config.yaml
norm: "layernorm"
norm_place: "pre"
positions: "learned"
qk_norm: false
bias: "all"
init_std_down: 0.00252
beta1: 0.93
grad_clip: 2.0
warmup_steps: 200
schedule: "cos"
final_lr_fraction: 0.1
Each number is 50 + 12 x the weight over the matrix's rms, rounded and kept within 0 to 99. Layers, rows and columns count from 0.

# layer 9 attention query, 640x448, rms 0.0629, rows 268-296, columns 392-447
45 56 56 42 55 45 46 51 51 47 42 54 48 51 42 48 45 35 63 61 27 56 55 38 48 65 36 29 57 54 65 67 56 37 40 50 50 59 45 41 38 63 39 55 34 55 42 79 73 46 34 47 59 30 55 51
44 54 51 36 51 52 51 37 62 21 49 34 43 54 50 49 57 36 49 66 45 81 55 33 29 41 45 53 27 68 40 37 56 77 42 31 45 56 60 61 57 65 46 44 35 46 60 68 51 52 54 31 71 54 54 42
47 48 33 56 38 69 29 38 41 56 69 52 60 61 40 39 54 28 42 52 47 59 57 48 47 50 43 63 80 51 54 52 54 42 35 56 61 46 53 30 87 57 32 59 33 62 59 35 47 73 41 55 35 35 55 56
47 75 46 62 42 53 71 44 64 54 53 42 56 54 58 53 59 28 43 59 63 40 32 39 58 62 39 49 63 26 40 52 52 67 45 46 50 47 41 56 50 31 38 34 37 53 73 57 29 41 42 54 43 72 55 66
45 56 47 67 41 53 51 22 59 57 40 68 43 43 75 50 56 40 52 47 62 57 51 51 76 69 22 64 83 72 31 63 62 45 63 53 52 58 50 26 57 63 62 51 61 24 52 50 52 53 33 49 41 37 38 63
40 44 58 37 29 57 46 61 45 57 38 33 34 61 55 56 36 54 69 33 46 81 53 46 45 56 64 56 50 73 60 66 35 60 62 59 51 34 38 65 58 75 49 52 64 39 42 50 36 59 43 51 47 73 48 39
35 51 47 44 48 42 45 40 50 75 48 33 34 51 50 58 55 45 49 62 45 57 51 53 59 57 46 49 30 68 38 43 66 61 47 39 33 73 43 46 55 67 50 44 62 36 45 46 53 30 76 53 51 69 60 47
64 39 44 58 52 45 38 62 62 34 60 41 48 60 37 56 33 33 72 48 78 67 62 53 58 48 63 77 39 47 43 63 61 45 59 25 59 60 62 55 47 25 58 47 39 49 18 48 61 74 66 54 55 59 35 53
43 73 47 45 80 50 58 43 52 45 55 48 51 43 44 63 48 40 29 51 46 41 43 28 41 39 55 52 58 54 22 72 61 64 58 72 27 50 33 57 52 68 38 50 48 54 44 32 62 89 59 17 58 59 22 48
31 55 28 50 53 35 59 65 63 52 49 38 46 56 55 48 54 51 35 60 48 55 41 49 66 31 59 54 51 45 59 39 52 69 49 62 49 63 47 36 39 46 54 46 62 56 63 49 50 55 31 39 42 46 50 68
41 62 42 29 55 47 37 33 52 30 46 53 64 50 53 50 65 34 45 64 47 47 35 38 44 52 51 36 72 44 32 70 45 65 50 64 37 64 32 46 26 35 60 68 76 83 68 34 42 37 20 65 47 64 42 40
79 22 49 36 59 65 26 55 53 50 46 39 50 45 66 44 49 66 52 60 51 76 46 40 52 46 44 30 59 46 63 52 76 61 71 47 38 54 75 41 51 39 33 28 45 56 52 67 52 56 53 56 53 62 63 36
43 40 43 80 48 38 53 41 55 49 49 49 48 59 63 52 46 54 42 50 56 45 65 62 53 55 58 34 40 59 30 50 53 46 44 50 39 57 33 43 52 51 26 61 69 51 58 33 48 39 50 35 65 39 57 33
42 63 44 56 48 64 36 42 39 60 71 57 52 43 54 31 25 39 46 41 53 41 53 58 72 49 47 64 51 55 35 43 39 42 44 41 68 48 38 41 73 44 38 46 37 44 46 30 68 57 54 46 69 54 67 61
51 49 45 33 65 56 42 49 52 39 68 34 56 61 39 53 53 57 44 46 50 47 51 61 22 89 64 67 59 58 50 47 47 68 56 31 47 61 54 26 45 59 42 31 52 50 36 64 62 50 46 54 54 64 45 49
67 44 28 33 47 59 50 59 39 60 33 57 55 48 51 55 39 61 60 37 29 48 49 65 61 65 43 34 54 49 42 59 54 47 31 58 42 54 36 53 43 58 70 69 43 48 56 64 52 30 63 48 30 53 58 68
77 52 55 52 67 40 61 60 57 61 42 45 76 33 47 52 41 39 53 55 51 45 32 58 53 33 43 75 48 51 53 65 41 34 35 68 51 45 44 47 18 55 44 18 39 25 58 38 40 47 47 63 50 60 46 38
66 32 25 32 30 20 20 64 49 50 47 56 59 44 63 41 54 36 65 32 72 47 65 33 48 23 41 26 55 59 46 55 37 55 40 59 48 42 63 49 50 43 65 34 50 63 81 56 52 72 40 56 34 50 63 55
35 21 43 39 20 61 36 52 44 61 57 25 62 66 49 46 66 38 23 45 53 55 55 50 28 80 63 29 52 38 54 55 44 54 47 59 47 57 34 73 64 49 59 40 41 51 55 45 58 42 49 33 36 81 74 51
38 53 34 57 57 60 41 59 38 46 51 77 57 54 28 70 62 71 66 39 46 72 27 69 40 50 48 52 41 38 40 50 47 39 34 74 53 34 33 29 73 41 45 53 63 59 59 48 55 71 46 46 42 54 51 63
40 61 50 49 42 34 47 60 69 51 32 47 44 68 72 55 71 55 45 51 42 44 29 56 36 42 60 44 63 46 39 84 64 72 62 42 50 41 47 54 43 43 51 57 44 60 46 49 42 50 66 49 63 55 41 34
53 65 34 30 60 55 42 37 55 35 37 51 40 77 60 73 44 47 45 58 47 58 47 60 61 53 40 33 28 65 33 64 69 44 47 37 56 23 64 73 28 42 53 63 46 38 72 61 79 48 56 71 55 66 40 55
47 40 23 33 49 48 56 39 54 59 45 52 50 50 44 59 70 58 77 49 47 13 62 30 30 62 76 38 52 52 73 55 65 52 66 45 58 28 31 60 45 40 44 56 57 64 39 45 23 53 43 53 61 61 61 44
54 52 74 54 68 28 48 38 42 48 68 35 57 49 44 43 61 36 40 47 67 31 37 64 54 53 56 57 52 40 38 48 49 61 39 53 57 45 56 81 26 27 64 48 61 54 37 35 33 33 49 35 26 43 50 57
46 65 37 45 44 61 34 65 34 42 49 38 27 47 45 09 53 60 77 60 51 58 52 50 39 51 63 66 65 43 80 68 38 48 46 73 41 60 46 39 39 64 60 40 55 51 38 37 56 57 73 56 54 74 59 54
56 62 44 41 49 57 53 63 56 69 29 45 40 61 24 49 59 42 37 40 45 59 72 50 69 58 55 79 51 33 52 27 62 43 72 54 51 70 52 54 55 54 41 65 55 27 46 65 33 74 61 47 60 58 63 39
41 68 46 45 63 74 42 33 57 42 56 43 35 51 65 48 42 45 67 36 68 47 38 59 52 46 43 63 24 46 42 48 54 48 48 47 31 50 42 66 41 43 62 56 51 43 75 45 55 48 22 34 29 57 56 37
62 46 42 33 52 60 56 77 60 49 57 48 37 42 65 74 72 57 60 47 69 48 46 45 23 55 45 29 35 62 46 42 67 49 26 62 54 51 33 56 45 18 35 56 55 34 61 41 62 55 58 29 42 57 47 49
58 48 53 36 48 46 48 53 17 56 38 59 53 39 42 52 33 46 78 65 28 54 64 61 44 42 30 27 39 46 43 54 31 31 52 59 55 81 55 47 65 81 40 56 42 41 56 93 48 50 42 57 31 50 25 26
# layer 9 attention key, 640x448, rms 0.0632, rows 268-296, columns 392-447
57 35 26 38 44 47 40 72 77 56 65 40 37 53 65 39 66 37 52 56 25 55 49 56 62 70 60 49 44 41 53 71 67 38 37 37 34 65 46 41 39 79 58 27 42 36 59 57 47 80 32 63 41 35 60 39
63 62 52 39 54 33 49 09 42 38 39 46 42 75 46 50 49 30 34 56 46 61 50 29 65 28 24 38 42 96 49 64 54 55 29 37 49 33 53 35 63 60 63 37 55 33 64 48 39 57 50 40 77 45 56 43
56 34 53 63 55 35 48 46 37 56 49 57 51 45 44 61 52 29 23 68 64 20 27 53 52 69 71 76 58 40 59 36 59 50 46 67 31 33 61 42 55 61 25 49 78 69 40 28 55 69 37 82 50 35 69 53
49 72 53 38 22 71 55 41 56 65 43 64 55 44 48 57 25 59 69 65 59 46 43 66 49 34 49 68 56 40 60 46 70 49 57 49 69 56 57 58 21 27 28 43 54 39 52 48 47 44 57 60 42 72 41 46
31 78 69 39 38 41 51 47 57 58 35 61 65 34 82 42 48 36 23 48 58 42 59 78 59 48 48 38 56 77 29 34 92 69 34 55 50 67 28 25 77 52 52 56 38 43 71 49 28 46 49 42 26 36 45 34
39 59 51 71 35 51 53 40 55 17 80 60 45 28 39 59 76 50 85 38 52 57 47 47 25 60 49 69 54 45 51 28 51 38 57 63 34 58 53 64 42 89 62 47 52 67 71 30 48 56 51 52 76 64 59 55
51 47 52 43 43 47 30 46 57 47 42 51 64 53 54 52 47 55 59 67 46 74 83 55 49 38 54 74 49 55 52 98 65 58 69 45 35 87 51 28 53 59 47 36 67 57 31 41 59 30 62 75 61 62 67 42
48 78 38 51 54 36 41 62 69 50 57 56 39 56 39 67 44 43 48 35 60 48 62 81 46 37 55 57 55 36 61 47 43 36 53 31 74 31 25 41 55 49 42 13 37 72 52 38 26 54 62 53 47 73 47 31
55 31 52 41 64 36 82 66 75 80 50 38 34 52 28 30 67 62 22 45 39 39 51 53 69 53 50 64 52 42 57 60 43 53 62 45 17 62 78 56 60 49 43 63 48 45 66 43 55 70 36 19 56 52 40 41
54 44 42 35 52 38 55 50 72 48 55 52 47 37 37 59 45 44 63 64 39 59 40 67 54 34 70 56 56 56 36 20 42 23 52 49 06 64 54 56 57 73 48 41 75 48 57 44 57 36 47 43 62 65 43 57
35 61 42 47 73 49 36 58 45 51 35 66 41 53 47 55 52 37 59 56 50 41 43 28 57 65 46 48 51 54 55 61 48 51 64 55 30 44 53 45 32 27 54 80 68 49 47 61 56 49 39 58 58 68 47 56
67 27 63 46 64 48 63 47 48 33 29 32 40 47 53 41 32 70 67 56 76 48 46 31 47 68 36 40 47 28 42 23 37 70 54 21 69 65 50 75 67 36 17 35 38 49 11 68 42 54 50 50 55 57 56 20
50 44 53 76 32 24 35 45 48 69 35 54 54 35 45 56 40 58 57 25 56 47 57 60 55 67 39 58 52 30 67 50 57 52 54 51 31 18 46 42 50 38 74 78 52 47 42 32 19 39 47 55 72 37 43 50
34 74 54 31 63 57 66 65 50 50 54 68 75 30 55 56 49 71 64 58 50 55 57 50 69 43 36 69 40 44 43 39 43 60 70 48 76 47 34 48 45 77 26 38 40 78 16 40 64 43 70 38 54 63 71 70
49 53 45 42 46 38 61 47 81 38 64 23 57 74 36 37 79 38 32 68 35 54 34 39 50 81 52 74 43 64 85 11 42 54 51 48 69 41 40 19 27 47 39 58 56 44 45 49 55 64 44 45 36 73 31 60
49 59 27 29 45 71 54 68 46 52 36 42 76 45 56 71 42 59 65 35 75 49 49 71 51 26 46 57 63 37 58 59 64 69 34 39 65 69 54 58 58 70 58 41 47 58 45 42 40 62 63 36 40 43 48 77
54 77 53 66 75 28 46 47 36 33 47 50 55 32 45 73 35 57 66 20 56 41 29 44 57 39 48 67 72 56 47 66 42 23 40 49 52 72 36 63 49 56 53 22 42 44 39 69 54 55 52 54 44 53 56 70
58 47 32 50 22 35 52 43 43 78 37 77 31 22 69 50 70 42 72 55 51 60 34 57 39 26 46 47 61 81 24 26 45 20 29 78 44 48 56 43 80 49 41 54 48 42 49 66 79 50 50 35 36 64 56 56
48 36 39 63 44 51 42 49 46 60 66 57 33 66 58 49 53 07 46 56 32 56 46 48 32 61 59 47 49 46 38 56 53 45 57 54 41 55 65 55 33 72 43 39 33 35 32 37 51 15 51 25 46 57 39 38
38 60 37 64 26 43 74 45 53 57 46 66 58 54 39 35 43 27 65 49 52 55 32 51 47 43 37 51 43 33 71 50 42 53 45 52 52 41 63 77 39 40 67 73 64 56 60 63 50 65 33 47 42 56 45 69
65 53 20 43 54 46 54 54 65 52 48 42 44 47 51 32 58 35 14 51 45 60 38 46 42 44 52 55 55 27 38 75 54 52 73 44 39 42 51 46 34 45 53 53 18 37 66 22 59 56 43 49 63 51 45 51
50 37 53 55 58 33 65 38 44 48 55 41 64 99 49 80 37 51 44 67 57 55 56 19 34 40 40 51 62 87 46 24 49 43 69 40 50 35 83 80 62 52 50 32 57 38 72 52 40 47 74 51 61 67 37 59
57 45 63 28 47 42 74 28 65 46 28 52 30 36 59 48 42 34 79 39 63 40 67 42 45 51 59 55 63 34 61 52 72 44 35 46 59 21 54 60 49 59 50 68 55 37 37 42 59 39 54 51 71 58 48 50
58 64 60 34 37 36 61 59 36 59 60 62 37 63 48 64 51 46 43 28 49 45 58 49 60 39 53 45 64 39 44 33 35 45 47 39 45 16 88 47 67 37 47 46 39 24 61 20 25 56 60 38 19 49 47 30
60 41 61 49 61 61 23 85 39 29 44 48 30 51 49 28 51 26 71 62 57 54 48 76 50 17 45 58 49 64 51 65 40 63 50 64 42 55 65 60 51 52 69 50 43 67 33 16 46 55 69 44 77 41 63 39
45 24 47 55 49 56 55 21 60 56 49 40 61 47 46 48 46 54 55 46 55 56 51 51 48 52 82 53 46 52 33 44 66 37 47 58 48 64 53 61 43 25 45 38 40 35 85 71 46 42 52 52 47 58 65 21
32 83 54 59 72 67 46 42 67 59 37 60 41 61 56 37 24 44 41 43 48 47 63 51 37 49 45 47 37 47 41 45 39 42 63 38 58 51 56 30 56 25 71 60 58 48 54 25 36 40 41 21 31 41 78 41
46 18 37 23 59 67 27 49 59 45 63 43 38 52 41 57 55 50 73 68 39 48 47 74 37 62 33 58 47 59 20 60 57 46 48 50 53 73 49 67 51 44 57 52 62 34 61 37 55 50 41 24 61 30 53 52
29 68 53 56 30 34 43 51 58 33 45 73 59 71 38 18 44 29 71 64 34 40 58 55 38 36 49 26 56 44 56 55 33 21 60 29 45 58 60 37 43 63 55 34 42 48 73 72 33 69 51 47 34 40 66 61